{"d_model": 96, "n_head": 3, "n_kv_head": 3, "head_dim": 32, "norm": "layernorm", "init_std_down": 0.00694, "init_out_by_depth": true, "grad_clip": 1.0, "batch_tokens": 32768, "doc_mask": false}
Each number is 128 + 24 x the weight over the matrix's rms, rounded and kept within 0 to 255. Layers, rows and columns count from 0. Numbers have three digits each.

# layer 9 MLP up, 384x96, rms 0.152, rows 4-209, columns 64-95
137106113131093095074171145164139144087116112148127160124134133145129133098097127104095133121107
082140113156159162114160108171116170142110136128153146118086135152121132147109120134143105116096
135109101155165128131107109123104125115125119129093148122094089124150185164131158094134181114098
131129131106135138137107129151160137141140131140138130111149127157136137122153125156158107126090
083125109126114073092123127094147149155099159122130099136081163128145171161132130144090159129044
177134195132182161134094084133086118139138181135143125119122099104151103118152126140149138109142
092125130129130170088133170154156170100137108129091142103073122099138126137135099150150141122128
121093096119147144126156129126167149124151109134127154122151178156082106132174140144151096141100
141156133111122103161135129115100145108102103207169109128140071096101122113175128126136115152116
144118096178134096110135153112123116097180096118141093085144134117127114136152133148108158118132
151109107144128132106140177104146142148099162148099165153128127143146105116136131158183117144129
139158103133143127114113169117104122123152163145099140106108116113159163147142135123164081137125
120132107141134111116162115141113109118114146161100126119117123139168139137124119113121149126146
147126165146144126158158171111121155155140131168116089107079103115136093099121126183120151063098
132180151079139138134131103155105156123092171192127143149079107128147103121121161078082107100113
098171134140106175150101117113168147109133135110127122168123099115115122127126179149121147121108
108136119103155124111091132129125146142096156108087146136128113144140130125146134105142128111106
133168125115123136149138156114129127132134148122081131124174123113144118157164102131112126122144
147116133132149147139130098129133124136165168125145099124121130119152115140149115139123093126108
108159172175108148103125163140122116121124145112126142129130136150158119147124129131129150120095
118109074156074205100122126113121135141118169168141128073107087187133155161089142129067131125111
116115129155069149108159127117128098108098127124094135134138129098146124148149144132113133107109
119172133117135091149129154147112171143097145135066147150088164128095078158130165176081139079164
112084072111157102129153150109130138132116068119127146155150161129182163129100147099088131126117
123114122120106127153135109139151123113130136130157123152161108114134106154143119146127119113100
090134096150108137135122148103111155103107147135124135138202150134133103155115115139129138127138
105105151100120138101120094118114166145109122144145141132108095143143118111107128125174169148138
119079111118144102106171117210144115117177126164099133120151154158109105147136083128119152049105
091114128070129160173115097101088157118182118120098113147112089182143126107143096126137158120114
124153093179134137118132155110112135140098137086142144114088152137154125103093115140117152105113
133158158145096177132128189073115099156133124140125120121115129149159135138168149126060140131137
090149128125136163146123107138136127139157115137135151132160124137128129141128139156133112112121
172102136102128155132165114128116103150166153120080141137118141098133118152096152153118114127180
143117125130169147074179157127123101165178139151099131154164169086145140126116090137145183069123
142122107103119111088095153127147142105121148128123094138076158142119139124104138126135118104132
130117133151149128103119102097128125143157140096148161099172113162114126164140161140122101141113
106125142100127123087152121115110104091146182138125140145143113118139185103107140116123142111083
145146107125133109167121141139130098108099127121167137125116146144103126102109135129128098116100
133138140096138102119154098154120140120119121149092126169149125133160130117125124102159160074135
127152111144141120150091120142131120113145147118124085131164118130123152157117103156083145138117
172080128137132160136144119116114146133153113111143107122135111135146136135131141120118102152138
104153112172131139124126147083141104125161118114096118150109141078162130089189135147125149126126
129163101114088131119154142161131164120144110158123101093136120116127165155157103104090068118109
098139127115135119102122161141077178091139128146089149145118129136171148086124119143149073110134
145090156138135172116139111130124115139099135137108136132117139136160134144143129113135147115125
104118110123137136161142131123156125076122175148149098129167095141117115134130131089144150127129
134113110149130158134133131156154156119146138121114105150113124116144133091145137165102105081102
194111115122116170129108118086088185091086119119069118098064101148141151080131114160140148128076
113141134123121199134141111121143149118094139132098162136078126088129160138188120149140106187145
150139138134118159127098159137107159108104110168133100099153100126105157141128122108177175116101
096129162083167127107133110124107111121108116163143132123126088135129138125133124109147158122143
143112146121159114105176094124156131127162129137127128136132138114158117090100139117143116105187
152144154154101200075127210123122129110074132122137135134170094145185118155127168106088125203071
156115111124087124126158133115168148088117128121148112127102140110115176121114147135122151128108
169137142091109124098124137109116149116144121131152114160127122152118154120114104144131111123133
143155160132112111129115115131137139110109160118094142117152127151147062109136149181109132129139
127140120142108125139153163129112164109095099124165147138096101102143111139115125093143158127112
185098150140141143102141178124135119131121154143157080119161155134124124107102148091129096119125
122118133108117101162147184145129127123110156143148094155122121126137116125134144117166138109091
171146156120095132089121124064119132147092107123084130089115128125124125111143115118112127129098
098133118155117136100142144115067125099165152137114134161125151124168151092131131085168110133082
120146085093146131109169112119158142174097118145107138116183106104152126159080155080191108168123
124141150121103121129112154143126174129117132103080111133140103139133107169141095158107097149139
125152155145152146107142141159125142102121177151115121121109128085145106114119145102145151161051
146145134120149186120119118138128131081178122102127172131094121135127150150141128114134143094134
130130087077102149078088093157153158138130170129114164166068148158054153079134160148106098145140
146119104103130123110120123091106137125110125068105130130078119177119130146136134185135106136099
150110126079177121148129123147122114160121078132078191118152166138147131103165133107117114108127
149108158097135110145171156115086134110145132103063139128115099168155126132128157142092105059130
158116142164158122119158159089113172068134120094086154202131115095110126162133094125103085106120
088154058158121106122136162154152128128166106149110120116132131129142133143151112101152135113149
118132138126130139115123157122125131156109140093145140175120142124117092134149167108139137153113
110140096147116109115143105126076114154094140131120122117103127118149168130123118111122115138148
132132123127158104150107129172127155134109128123120111132152143131140116106137087165135120095108
172088065084118107120136092102170110100129123129147126146161118089164131142111117138106132140107
126099163154146154134147092147095151102144090159130142147144127106126126158125104103126133139150
177115038160101098088144157063144109116148124096142135102137121164136139075158144082155133128107
092131093089119173129118136118146143127126119134100154149122152132164155087136169147163138141146
191137124144141111169130110137152140107102165126165102111156146121148108119091141120107126141156
125119151127170188133135164085178139125154141166113132100173144126080084107103131121090136173110
105150134102131131146127146112165122155155090154117181149136126122112125142136109146132146116093
141119096111131146140150112132168150107154126123115132159103158140144151154106127094109181106126
105179116100120179122117130157156154101135168138165141126105113090143126166156172128130162133125
152164129144100156099118100115112121167119158133119127125124137128149141149167111094138138153099
127158125160099102154086095109104148151123129169115125127124126144160095109170179131141103162114
105151101128101081136132124102162138108161177091131128150123132108181157103123133101123150123118
149117102164105105091129144192145148098139165137124085140088124074107127153165106120125103162128
108157139115119115179124122131135151152130084187166101137130159118109139137162081139133151120074
120119121136111120116114119142149119150097160153112133154129126111122117099133123153099142098133
133139129122117094154142123077146096134119106135132151128134130135089094095174155137121135111083
120146122134145156176144141114147131103123116137113115112126133145127110137110159142139164140130
104117094129169130105134113178127170080090130121102169185134128136141107130111121102117103125094
160102094130175129087114124146181122128149145061080140144124092099140124120111107114154138142107
105125144182134126133082193105141133149125142118131119118174126139164124152150131158142141115136
156128098149121099112129134127143131143136130145123106171127125141162136116137110128108147098104
143095140091089112139138159127118146117139170131148143130106129112142126122123116096100134100133
136143115118148133133134093118110148102136120116134153126105141132132127155138137114141111123115
106157126108128102140142154118118130135112107140123126136100177163139155134117090129151140087101
134142159131171147092143128157118117141132143140125154133104107120110177082082145135107138099149
161162161151096115114102124111164107104155117133069161145152106143166139099141106108151136109073
116141107162096150115163145107140153155129114140094071137136102123134126127128135117116127124111
116087114163173166063106173161120162156118164143079136107137119129118156092155127138121129117129
146152110113165157116179154140134152109131126156082093083094100133096136130120139143146122117117
205114074147127127135085111126193102117160175187143131121177149130159114116123179164106104143134
106098143122136179156117116107116105121114128120147157160119122121116121096109176199154137126105
106138086143163102103130122098124176154111147156146124116139119092139127099159125132132151157137
152156155093134095144141130091146164148122109139126105139111107112121126137084147119150156124138
181136139096079116103113175097096111122124093158138107149158132104125165113141122111109144093128
107171141133118133132122174106129113141129147150091088125086094142117090129135120120113132132141
172085100108136129152159100105122121136139127122122125148111152125135130152169153129126127125139
093110123095159147087151162123151175079151119180131138122115106151131126135138063121103091101149
119146113131084172164124124115125176101132116163080130137146109119119081078144095119115189195132
152145112084130131165094140088130094084133134117100144120132113143135165137098129125099162130132
128131129131103143088161147130122162098118148143151129126145131128130138087162132108159112151105
116127129110169161107138119118109137119147115143127148149130145111129109142145108160151115120121
102138113111128145088178136101130144116123117136128179096141148157183088077137190170124142122095
095138090176097099143118117097138120115160115092098165120124122117129106145114143120092143150118
147101134123099120107139145089106136091112134152122121120130160103137140122180161140132124164105
087111136134128088094156103137170111152128144165124160122127138131113180141145130094093130103128
100149101119140134120080109104137134169134135082095116130126159120171125104144197159131098141087
122092128134123136122138151122132150115164077142142145096154109119124136150146103151109149118106
209114124135134133101144139127142131128120138077149136109135123089160139106159136117109177081170
140156162149112130166131140064110177119097118101121175170137149094175104086128175104141170064118
167141134128128136156112171094110164171115126116083126174120123100158101142113069119093190127132
147146122089135101148078171115124149138140172122143141126131140099161103128122141154117146121109
141143116102095136150142178141134131140137150138114108136105132136119152112118122084139074098138
127134093126113117150142157128146128161120129099113083187113126153169158146133117113057121102130
130138119082152148138137135171108165167124089118129117146122096099136121127112150139133134133127
127122119158075155172118121103143161107125119150160135116112135131179158137141126124153131119143
139158141135125113095102126149176143130138174157176115104148144113178110160123116142112127210136
156114109107130130100114142146110159100091134133105204109106111109174129101156182129115161129130
148103162113132170122122157096091162121118134116109133154120136149115118097115163085070170120120
142117121146140095123103130140130175149102105155163088124113127156121126159104150149118123119100
129164157151133102120116161154147152167147087114108131152121080121082146124148131115098131073092
135111112147099142117132137107135118116120129119130134171167108122143150140095141162122126141116
152134106159101116144115134104126125116129170146121096153105089127122157183106150162099121098141
139113136137143163115139147132163109122141124147155137131110131101111152144139116140134106123125
136095176113118101086149116092106121126126153144076125154146157132103135109149160136147139078137
082102094120120114106145152126157122090086120145063158192122140158152106143146069113006115087161
150141132082125122076161185091157140163157139141093104130110139093148110125088088125130114115166
150128124135173168106156133130166146153115115132065108120116179108175117151155095077124164179070
161146121111115141080104126113162129097087169129107104144131096111145126113158105177110152160120
125132139153177127127113109107109153132087102150151111121191105117114115113122137154153079134144
123115117134172169117105126157091142175145177130136115122141172107136117158134178110129127142091
114136148128133158121116086119130157150130117137116124093133135117156113143130142105136133121142
119171099115158090159094167110130168137192145126105151118152092094117082120181149104131092113124
132138115132125116112182112103137119123126148135119144087141129098140120161152136157087175137072
162156126140133123145118115090092143141088148116143120106145125147169148104146139115126101148139
139144118171097118133125105139130142144109140152088130139131149137122155126127098130139111172076
118116141126094083129117118137147148134117104142130169124136166119123097134152103135128109162129
100102112150134154114094147135114135124158101139143117128152101118142137133148107133145168153116
135138127125146121134110175098120144116130109146120123159138126097095097118152146053123108150137
138129116144170126074099145148141136115156140129131129125142102145109131101155170123109088186072
127113156142103082109129136104131130134114149189111128111126159079094088167147137104097120161119
109108124096141116118134144125152126141119121130154141134143100116142122134138106151101148139123
141123110124143136097111108133133161113099145143159146115099147124125125096130133115139103136134
146133087159190099077090126151130107080081130098143151152162164167123089098141143133133147142146
119135107089105157108143149116105112133131157143081127190088119127128140166081099122117156102138
159107109140096103125131133143085152171104129147098110161154141137198124127185131169150097166130
102182092137114137144120141104088119134168130107104129119148098134106106095171142145103117117085
122093146130104100120124135130145129111120086148158099131155104165117117127127105115108136107092
137150107123148134130140132093095143127109137115115105102120153179151149132107131126129102113118
138137126141061126115163122136157147143131175140131124159106061121127108124136139074114151181077
144149144122117099106138172136130119132093155160166095139134176162123121193162129128096118115103
150137138136176178139132129116141162139113121130112144124105107117140138126112173168084106138117
126150119081158118152147100118078141129119106135126164096118108131169154153129115120143154153112
148127127096154134157149088100121138126127095118144133103078152165126158120155148104164100114133
195118139081163142106126181117146155133112125120137122155131095093133124114128174148118123149140
134145148138099094126097116153151157115134183114122137102134128115148121125170170149098091088099
114128147116171097069112133073149151158139139105115143117101177097165108113139146108125125112160
082189134130106102140150118081109141138112133146117123089074104111140114107145142120144137168111
107130114139129146148158112142113130119128116146137132157127110124115138134152123158102134104138
120112117123109129141135145149121096142126107188148176093134149150125139132120144157132096114106
123179113113141109123115139093121123113192158112119130160129167140162113124148166148119082149117
148103100103139140072157148152160118124099122126120163076125133130091099140118104208139132155114
098131123100154124139137126142157114153107167151113087106108130089127163111137138122135091129110
126116132130147135121157091169163149125125128140126141116100122122157144128177135117087167134125
166155086126119139096140090109150127144103138106154167166157128095185153097132195129119104139152
158166077126131109110191106067089164130120135140152092125101140088163137150092145062163130142120
126149137134196123123139109112135135123111131123104135126115147084115084140138140151091143151155
128127151105128146130115125136151113138131147119097110106126150145125149111133110140124083146113
118170146136164115115104098091167169149145156145120140077152126160120137154128097115147153090090
141113105130104098158139130104143139114144133109134174138130112132192134126142100095120123146093
173123112142144123142125113123109127117170110141066109168109130137157142172128145156134125168154
115125110116118164138132115130123149097149191118090146141136117091113126080181139152129141135101
105136109112147131116152132127118153141152127124121120159134151133132128140154134117114111154127
113142147127125136100115134104121144104119116127129132108152143123141116143148145113136118110130
150151106138131105114115148160146165119169101144126118095122101174140134112093174190117067145143
121119114123118098075105158104140111129103169119148139138155126119107164121148135116132151096111
112131074160112140134137086126147128087132143152174093121098141100070131160137156115125154114140
157160157120078135125110158170137168074090077153153133131158118119129111094070127141135138122099
105177102150139119122163155101121136116128150145112110110089144131199152107137145133132132132118
166098107112101134154119138126108118099121169082114129126096132110152141130151120144146127090116
155124151122114101090115094136161151112169076131129143120125146137097114163145137168131113129137
139153128143142119139109167140121149141116092182141163147134156110134144114173101117127109125109
151127135115076141127123139119119134134110137132163093103125124109140139136147135093126127138165
147111117091145138134162135143112142130147123110111144127108148113132170141091167106118083100125
117155105154207118114109119133156190121134144168134152122135152133157191148153112151132074146137
126124130114141140146134108128114153107106101147131123141124148127153160133117132144119132096152
117095124137094176107130115147143123118119081157099085139129141158153138133127135166137156133138
133159108102133118127125157091113132115120121113125156124159133131147132109127116102153120145179
129148173094122112100166147114107108172145104093114158150098140129129085155106148103127111108165
114159118124116143170139157112108165115143084154135121131125144126146114167106131110134131101100
071164139130125128115135144096141158139112127126142161158149154167125125173095167129134119180102
128088138101157119118152109133160117146116124138031127168124104097177140123143128147160113145155
119150152176078103112088128143109131098124171136170096126138144142124164162142131139105121136146
# layer 9 MLP down (transposed), 384x96, rms 0.142, rows 4-208, columns 64-95
132142164105120119087127135173098117093098145137147134131115107142140119104123144153152145128103
138093161098112142086168090166187104104086138126129142113138156150111165158095121103161120107163
104130144158115114113155129175108089128152106086121096127116135131182101124110128140107102125128
132136112142125148151144128137153123142135106105119097154095145160131132122087114116123123118131
173122128067109099076105134196118148154145118176145172125086123139174147113134192143123131115097
118100138125146075094132123110083084109100130150142128164159098178136117145108096146112131093139
162142130139115145140118141106147119098085154220137149149145181162095111107138123128192091164162
108137159153140135110128161165141128135130129135068134123135133106135120139100129129114155122106
098127119154074168126103165066128167121110103119123090122116194131129129070183154126117090165110
144111128130126126146116122155093143173104120108163159129139123092142175064071158151157079104162
114147130121124164145152163134139164167132118094133116120102145092060086122140141114047093171146
088124126137137136150127130172155137121130121097088137131154135154089145108131089108131129133154
096101154127135109155132125166135129110151115129121137149152147121121102109121128149123139128135
115135106137092091116073101089099188104103141060129137135163125091166145177160092108145120113177
152124137155151149091159120071129130151165111107163154112124125126150108155121157155129139121107
144119132094131088118119109138110106129130139167119152114136118143128106135118140156147157139151
093142141147062122123109100158110107127162102135157131142151157143143135114114102134133129149113
102120135102113115113129172155134147111131137166162114099119142124100145121157084112134118098119
121115121111125113102118155130123110134153125158110135135167138136135096121098140147117139128122
076162112129168103096099102169113097121143094133154130129149126073160132121129122166131129135143
139106083116163132135177101162121105193153158101115101150133154136079126144056132145148151130051
141115134150145110119116130205154147143093152141102131119125144116080125111108110112102135137137
137102127132085110146130118161134144150121137105095107133112114115193137159152113146126128139109
145117149120134107083185111143112136174165134153173105104105115122118082132137150143150159131127
095117156138134124087123161120117111132140127111137118135125160126157126101133121133158114161139
124153151107091120127088157122111120142161117130154132087147144108138177173113169095149149157130
157163139109153119088099148155119102099124107121137133121141099105089135108153160133095133135104
109179105093129107108139177179112141109084138167168168136141089129127143098155134140122133104104
176134136107128138147150128131143135108085146137139116164119120109090144149099161130152144148097
161140152128153148155123139124157087136123186153140158116084172095072104140143106124152166110140
106130128147130137109147136108109124117157134155093117141152046151099144111138130134122110155156
130134115134143148131142147105138125152102134091066125171131125110110106128124144094134130132126
108134139137123135092136123123121126110184155118149133124164097147110131141146152102140123141123
167121151154131127143124155096140164144117112058128153123117140124085141149169156132094118155135
116090147117146135163140092122147149134111150151105108142103130148142152114156118129130146105121
123106102132148146144160133152141118135122118156135094113110161139170098146115103136141128112113
116162148122163141114135133155099142118158153175155128098125145139111128137101131133143117097108
091114183146101134091135117153115141157134125155106145122143101132106119122145151130156134128155
146102122158133131133118117116135120103149139089137136100122159162131125113108101151129141119108
154153139117096131179140144098132145102129122137179137150124160081120080127111114112161113168144
079102149144130143126134139088080131143147155142083097133139143144161109124114141070148070131143
105132161140127162109139120139163113108158114143111125139149120083144105119084148141152106140151
114099137053131159152142100115182103133109116151125090127131091135159162092117155113128169150166
120144132144125118116167138152131112185148110109136125103116115170091125169137129133085122149118
157148137140081124159151126131097139158141139132131100126149153176107139091101143135096099133125
150117126164117115131102117117134081144161101048113108122106140109143101140131153111121095126129
119109122129088111151112126143108161125134160106123127082153135151113097120156182133100149146137
120127134053150145108126191085090076140151165109152123108112144131134179157114129155120142076094
166154097158177139163114107148096103107147151132074148123111128123121138128145136148098129149073
102137113133127173162116132132129097167078120148108128133113070145165109096148084124113128177119
145116129167134165132135160107149088156139164125101108148115152166143112110111124093133132152149
121169144125151113144115129149152144101083140149161130140156137151094156108110143149116142134112
111169178132105140120125139162142150162087139061106144155117083134150169101149135110132148180088
077144141127135126131115156148116104120145115171129120167138106113147100097133119127092109118137
109145133158093115137134129150108115146155135126109108102119127115149132104093130126135115121168
147132089151112105116120131089077136124133126091098121137129092168129129154145088165113154132129
132139155114116133120128116158136110171167149127106110155125121134130117130134122119130102130166
092172159129137135119131112144135114098171118141086090118167144117102156118159071118109147129115
087149155158121103141118136132098135089173125152098125088134120137135111080129153124123131155083
100161170145076153090157124154116109134117149119114140132098143095141157121136118123114083154120
129088163107122130124096106109123134151169132093139132108159099084133165156126142124110108107155
131142121132111145147175111148134130134201131131095120153101099112105156145118110137127134139107
158099091178131135135088126086115127105162103163108144090123177137051134124144107119143164152161
120114109104147117146152138125098107132071087112109105122161090140165152139093113106145151108128
115126133182139121174143129142160120138133104146065103127119118132148116127116123108136133112130
131132184134137124139159128122169133137092114124156074142131123125156126153120127086112164113122
126166121105102128084119150122105102154138105109133092112125089101116122144115125155151107152175
160109137167137112163151091121134134146147146118147117140116132151123128116094101174121109122104
122098089136130138128125066102106130145188095108090099094096145143174136102110057131113143157090
120124131056156117129096106120097164145179132157170106126143148128145142100135157121147111152108
151115126190110121121122148086133171157121135084125124102144149155137131173131139084116104133159
119124135129129098124134126126153118101133122145126153158144126107113097110148150140137128113182
130162065114114128023138131128113110144107152166115123202146104143134163115117122117128099147135
130119126133122133129119106134096132110135146062128137145123155154134162144105087125106124143166
118206160144123106135129100173091076109176108150140101164119087156142126170097174144063159141144
103147111133146132125118142126122138124124146112112110145124121128119125124114133149117151129120
109116169156174127156127119094134170131092160163119127138139180109141100126148112156084130148143
096115124131107135092131141104144098110128138122178140125155153113161147145108127129145134134107
128160121108135145146151095161125108115159106120062151131133112147139132132104155121107111171100
134175142081094141075146157131148136083141158167121129119164124151145111096136126141114098136120
141147112118110100106132070169089134127141130180130129165125131148141151103126120097121091158148
103149154136131121126152113121110143154133117138125140131131129137140125127156105130177114106154
141143148096116145146163102127128122133165139093122138168115184140102087097172104101115163165122
084149145125129139120148123175104085147151100147090066105109116112115096091162141106142139140133
139141138149105071141131123141138101126193109113142168123130092154098138103154114127140138090146
123116113085118107107138131146108134107097107134150153130167147148119110136126147129138129148142
119166137134135121136121098115128106136116124150093107117139107128143114120117099134120141097129
096115136184119147131112146094164110106077145131132113099158114111141129140120139112088119136130
087144143105133131130117117110123096131081122142135132101114093143149133130137105133134117156119
130144148133145128104133116164122132107131104139114119122115109178159166088141093124071078073125
154120148135151123166126104086128132128151135084111131128131139132082117106101131127124129142153
182108157133140140139125119135110139117067120075108140152158144145112114125129118103087125102186
125146169100137186166108111106093140096104110113116104149125159160105131166118110089135139131101
105118137116146152135115101151132109158147116112107133130126162159087162108084125114145077118160
089160156116144127136133105144143144131088143167112128086145148124110134139127137121148119108131
137137108172148142099121115143124106140103121064142171093097088137124140157089107163063130171103
113147145093156122125106114115126138147108113132131139136120107134133096118134135153135104118116
169096143145130129169133127117127125127129129115094070136133148137101171121085138184123126143191
131134134112107174156112181156151146107133085120120154140144144215117126086143166116153131151164
111129160124125073145122099109093142149130114157183087129120141127100104139161124161137136125146
095064123100120149104147152126145116168166189103157095153115115141142127131150114143113083133144
118083124119117114145115110113156145118091099090094160122114140156125168109147110131152147128148
099119141142128153093106096168114093139098132118156140100144137097134140110128118108168143141102
146153105112057132108155169107134166127130150127116020181106087142118139173096144108095164209158
121123111129122090115149098128114097150150126144120127144125096115124138133171140144133103109129
101143163153122168165144185109139149092159132096148077142141129147108163159106120111143097139117
132136126161149129084120096130143090136170138105159078135114152103133122151134096131136097131146
149146155115184075125150041156127189098145113128149172109152137141131126142114095132082160078120
130087142127135111104153122150119112137123122116144119109134120121103109132141113146098153153103
107114138132125179122126139154138103143103085168131081117088129161149122126139078147149141154127
151149130070156099150095081167125143159134140090088121159067133115131108152138115089146188127119
135124184163150075112138115124136113148112122097135069128125172137156092134115153119140162159157
128096106136136136117136151140130106136138127168131124144117159130099112128143137158124136140138
128130089098096124105130109155126123103132141098141115113159120100150127118109137119098112100132
072108156111124132138136097186125127132153120125112124118114124130095088109130135115130135115139
111133100132163130162136120112156139089091110131102181098159132140137135126089116085171137123163
140135148145163097113110150098109145140079104205161114096142096156151102155162106117126144118127
105126136105147148151095133125114134158128162141115117128130164135130141119108119111140117132123
119131083141168136174119122121108153162151122177110139129144122106133121133149099112117135124156
125144123156159139092161128125176138168125112186127137113145142127126136117109120126152153080162
128112128123158131133115137144146111155091107124106137152148167096119094111153119108145133103177
118139136110156168184129100127148116139143137138092129142136152146121092132122101137128135102154
131126155173148129156164171108108093195117134102131100189142140102100123113079169131115102102201
110149116109152115157171122114146133104118081127140166122154111091109151115141122170151137116158
119087095139153153110133170148112064135093148119131131148117104144137146073092170108127194123138
099141179128153130140143129131115108125124127140149173134125108096132108127163118135132164142155
137130161158161110122128117125100142163128131129109090125129142195108148109063126095114136118134
150083104118103125149123088129091120152177128153127084117120137116132085098104106106143125130141
123100148121126119102114091171100124148148122111157133099158116123155107127136124144131098078152
162141117138104141135133090102153112133171109105165128096140155112131107081156108146133121145138
137112089113136095120123132131157133144140096098157133150103145105132155136141138160132087150102
150114140114100090123126114081145109121133090103138107099144110170086131118143113142124172138113
125134163144153136132126120140140122128128141151115117095151112149126147097125159143150107166084
108132110152146084127139128165094122142186126159159093162084146124140112126152125130147135153094
136148118126126122122142153145142123135116127144140115155138137126134099137160097135095131106127
120148119122121118160148113185126145135097098151120091105119121152097127158139060096107117126150
099148118099098114119111174108117106128081102074104133149121116115091101129134093168135136102091
155137158103144143145142131147110105128158159142158106093061151108131093152139117123120123112126
109137114170114152140120104130108141065119110047108119089104084163129125106097078130100105076163
153139098158097122091114130179101157106155097103142143099061132102119148147170130140129117164153
072122145188105147052168132112117160140085145130146146150134147092105110121143127114146094106127
124120100094138111205103178174138176115054143122109132093130123149105114117127130152130129096129
146127118118126152101108163145151108082093116130151112147152108145156125163124134142127106138151
125131137099137139099112108159123087130129181161168151143107122126166129138115148115106138109108
124149085153116131120112134137157095117160140115108147166134160154169095121140151127110145121117
148126158176127162184086148154118138086103118084065047084134098156144109086146145112150151154109
101110151162183095157115127129123096106129085139115090107120131132189093115127123165112127093143
110138114136157135109117145117142113120136132163129094130121157154108119155106134130122155068112
097099093127136132133125123137164075123119115113115088144147114148182142108124164137120080137158
129116094141100113164114121140135111163189092155138113144099170131090094115121147156097155132133
147074127144113161122125157167066151134084111144133077143115134166151101124073100145124109119123
131142162125111120119116117118147171150134105131122137157133113120113121111156102119138132148108
106141107135146093137152070133091101170140112125194109140116127116181125155119132133149142113171
105094112173121136176071154180127144114092165127120152122156131153152134165152132123162120117112
143128140121136136137129122136140136113153137128129132133147155136092119125091158124092158144173
135091163119157099144147151125151146139126123166125134142120130148110094115100095115125094117156
132129142125128101087148133101136118135147154115126107094150150103170129157131140101056091146150
143118133188163109164136142109185125139148109162122126114169112097063130123161114130098178156123
087131155126098098126150146136143104097104137110119156162158136110120130084156098103119101123109
124133131112162126125137133125138158148146161127126168119124134133169143128119101128112121096131
100143116135132117100087123158139111152131128080089121112124150127112159115126116110114117112133
150130096141110124171090132094100102152113099103109115136096165175113139150087140149142107086154
141115122108180132150134148174168147122110154215152108124154143171120112083121143141150108142121
150105147165192094143116117106140095145123121139159098100119131127112138107133146104113130114117
128130147147126119171154102135116137128127129135122115126135146145121130099158121140131131124128
109109148115096113073112154121150105150081159112114101116120130090110112100144153145136113148125
135122104114151125091147108135162131123109132082103148125159128120140120122104118124150172129152
119133145150171177157104178127170112145152136136079091083112176159102114149098065142117149123119
152127161133071138139166144061110078135136134121117137100141156104127159117126131163139134182135
109140103131157105114132168106118148151112110204074159147139144105148122105181080153120119102134
117136110114099118146157114106120127108126086166117124110153098084129149116114083124153140155106
131127086078149135111164142146148140139125152137106107106123155143134115091085137113120148130130
101141150152107103159103144093160162182130160114107111174114104115116133133139124130110125116094
151110107186094138132086180115169170145153117155138156114098156146183121144070148196120096139130
175127121076090134132078131127100123094112129112168137142093119133161175137100110138095129145095
138114122162116151139114131168147145091147090141124174133174154149134138126133123116140141123157
098156130115112118123099161135115100142119132166143124168136138126090127158114136114128117130117
166142132119166104137176139132118165082088143101126092099109130110081114104122155215124090179140
062176139130138175158139103117115145132147135145126088088130132132125069152106119138148124103153
115125140054096117120142103102156116167130148114115108107165110074143154135131192144142146157115
150150128119151131128086079118146125099094126140160085172085129116124138147116088129100156147125
126164098145108121112122115120121181142143162118150109103087087160134126139076094092091089136117
089128132099134130088154132143102094153113138159135116111110118116120103111146135140124117095156
085138150094085157116112139152158128125118128125127104076126138163112133107109123100120105097143
100123117128136143144117170127123137103125125132109110110121139153105099134130116087147130095125
144106172135105110143126115129122125124137128095145114108131127132116113127109142105165122137121
124147132138133098152149134139150119138120102159110145130140154125109068114124143136143169160136
130127125117163140132116081130131147143098135087124131155150137109116163114086176136153159126139
108156127105161162166133096113108129105125099116128107098139148157146117128107101127114143118170
175141183133087091109105096117146114140129124174146139117134114161117127175129145129105133143139
141144131138123138089162131131131118136078123167145144137156129118133090125143143144091107087120
123130112109102131167117185144159147124125104097089146120148193123144098123106116117117117188105
133104094114152105134114146133108121138177137102125098125134162133108155095100147138130102146126
126098115139150137103129136131149116152108123126106092140153174120142147069145134093156148112132
142149127180156103166122129106101103104149117177136109143145107148125133144112139113115141161155
068140128144149124094107131161111117118123119150143161156120111146143116103134159099123149127098
099118166119094130133145142127104132189121135109109125138144109122090116134150122126146145099154
125124139164138187173132121139155072131183166136123110180124132154143105146127134115143150090147
125122139132150108108157127134103121113142142132141140109139091162172130124143079118163130113141
134121107124143159124132125134096145136094105125092143097155070097125148107155093086134111099125
110104154138126134108152146134126093156141118136141065120135114107123127145111094154133108109129
129114152148145139115105085134137121151106148093096152173148128100141140152144147114138130168116
124114088103133136173093121104137107098165151107123124123104109164140131143101084111133165144176
127123119154161104118151142127146115145135141165126131129116107132132124126124132105125129114113
094117122145096118106109125128140093092129136132128090147120120131178113091144122108103115112151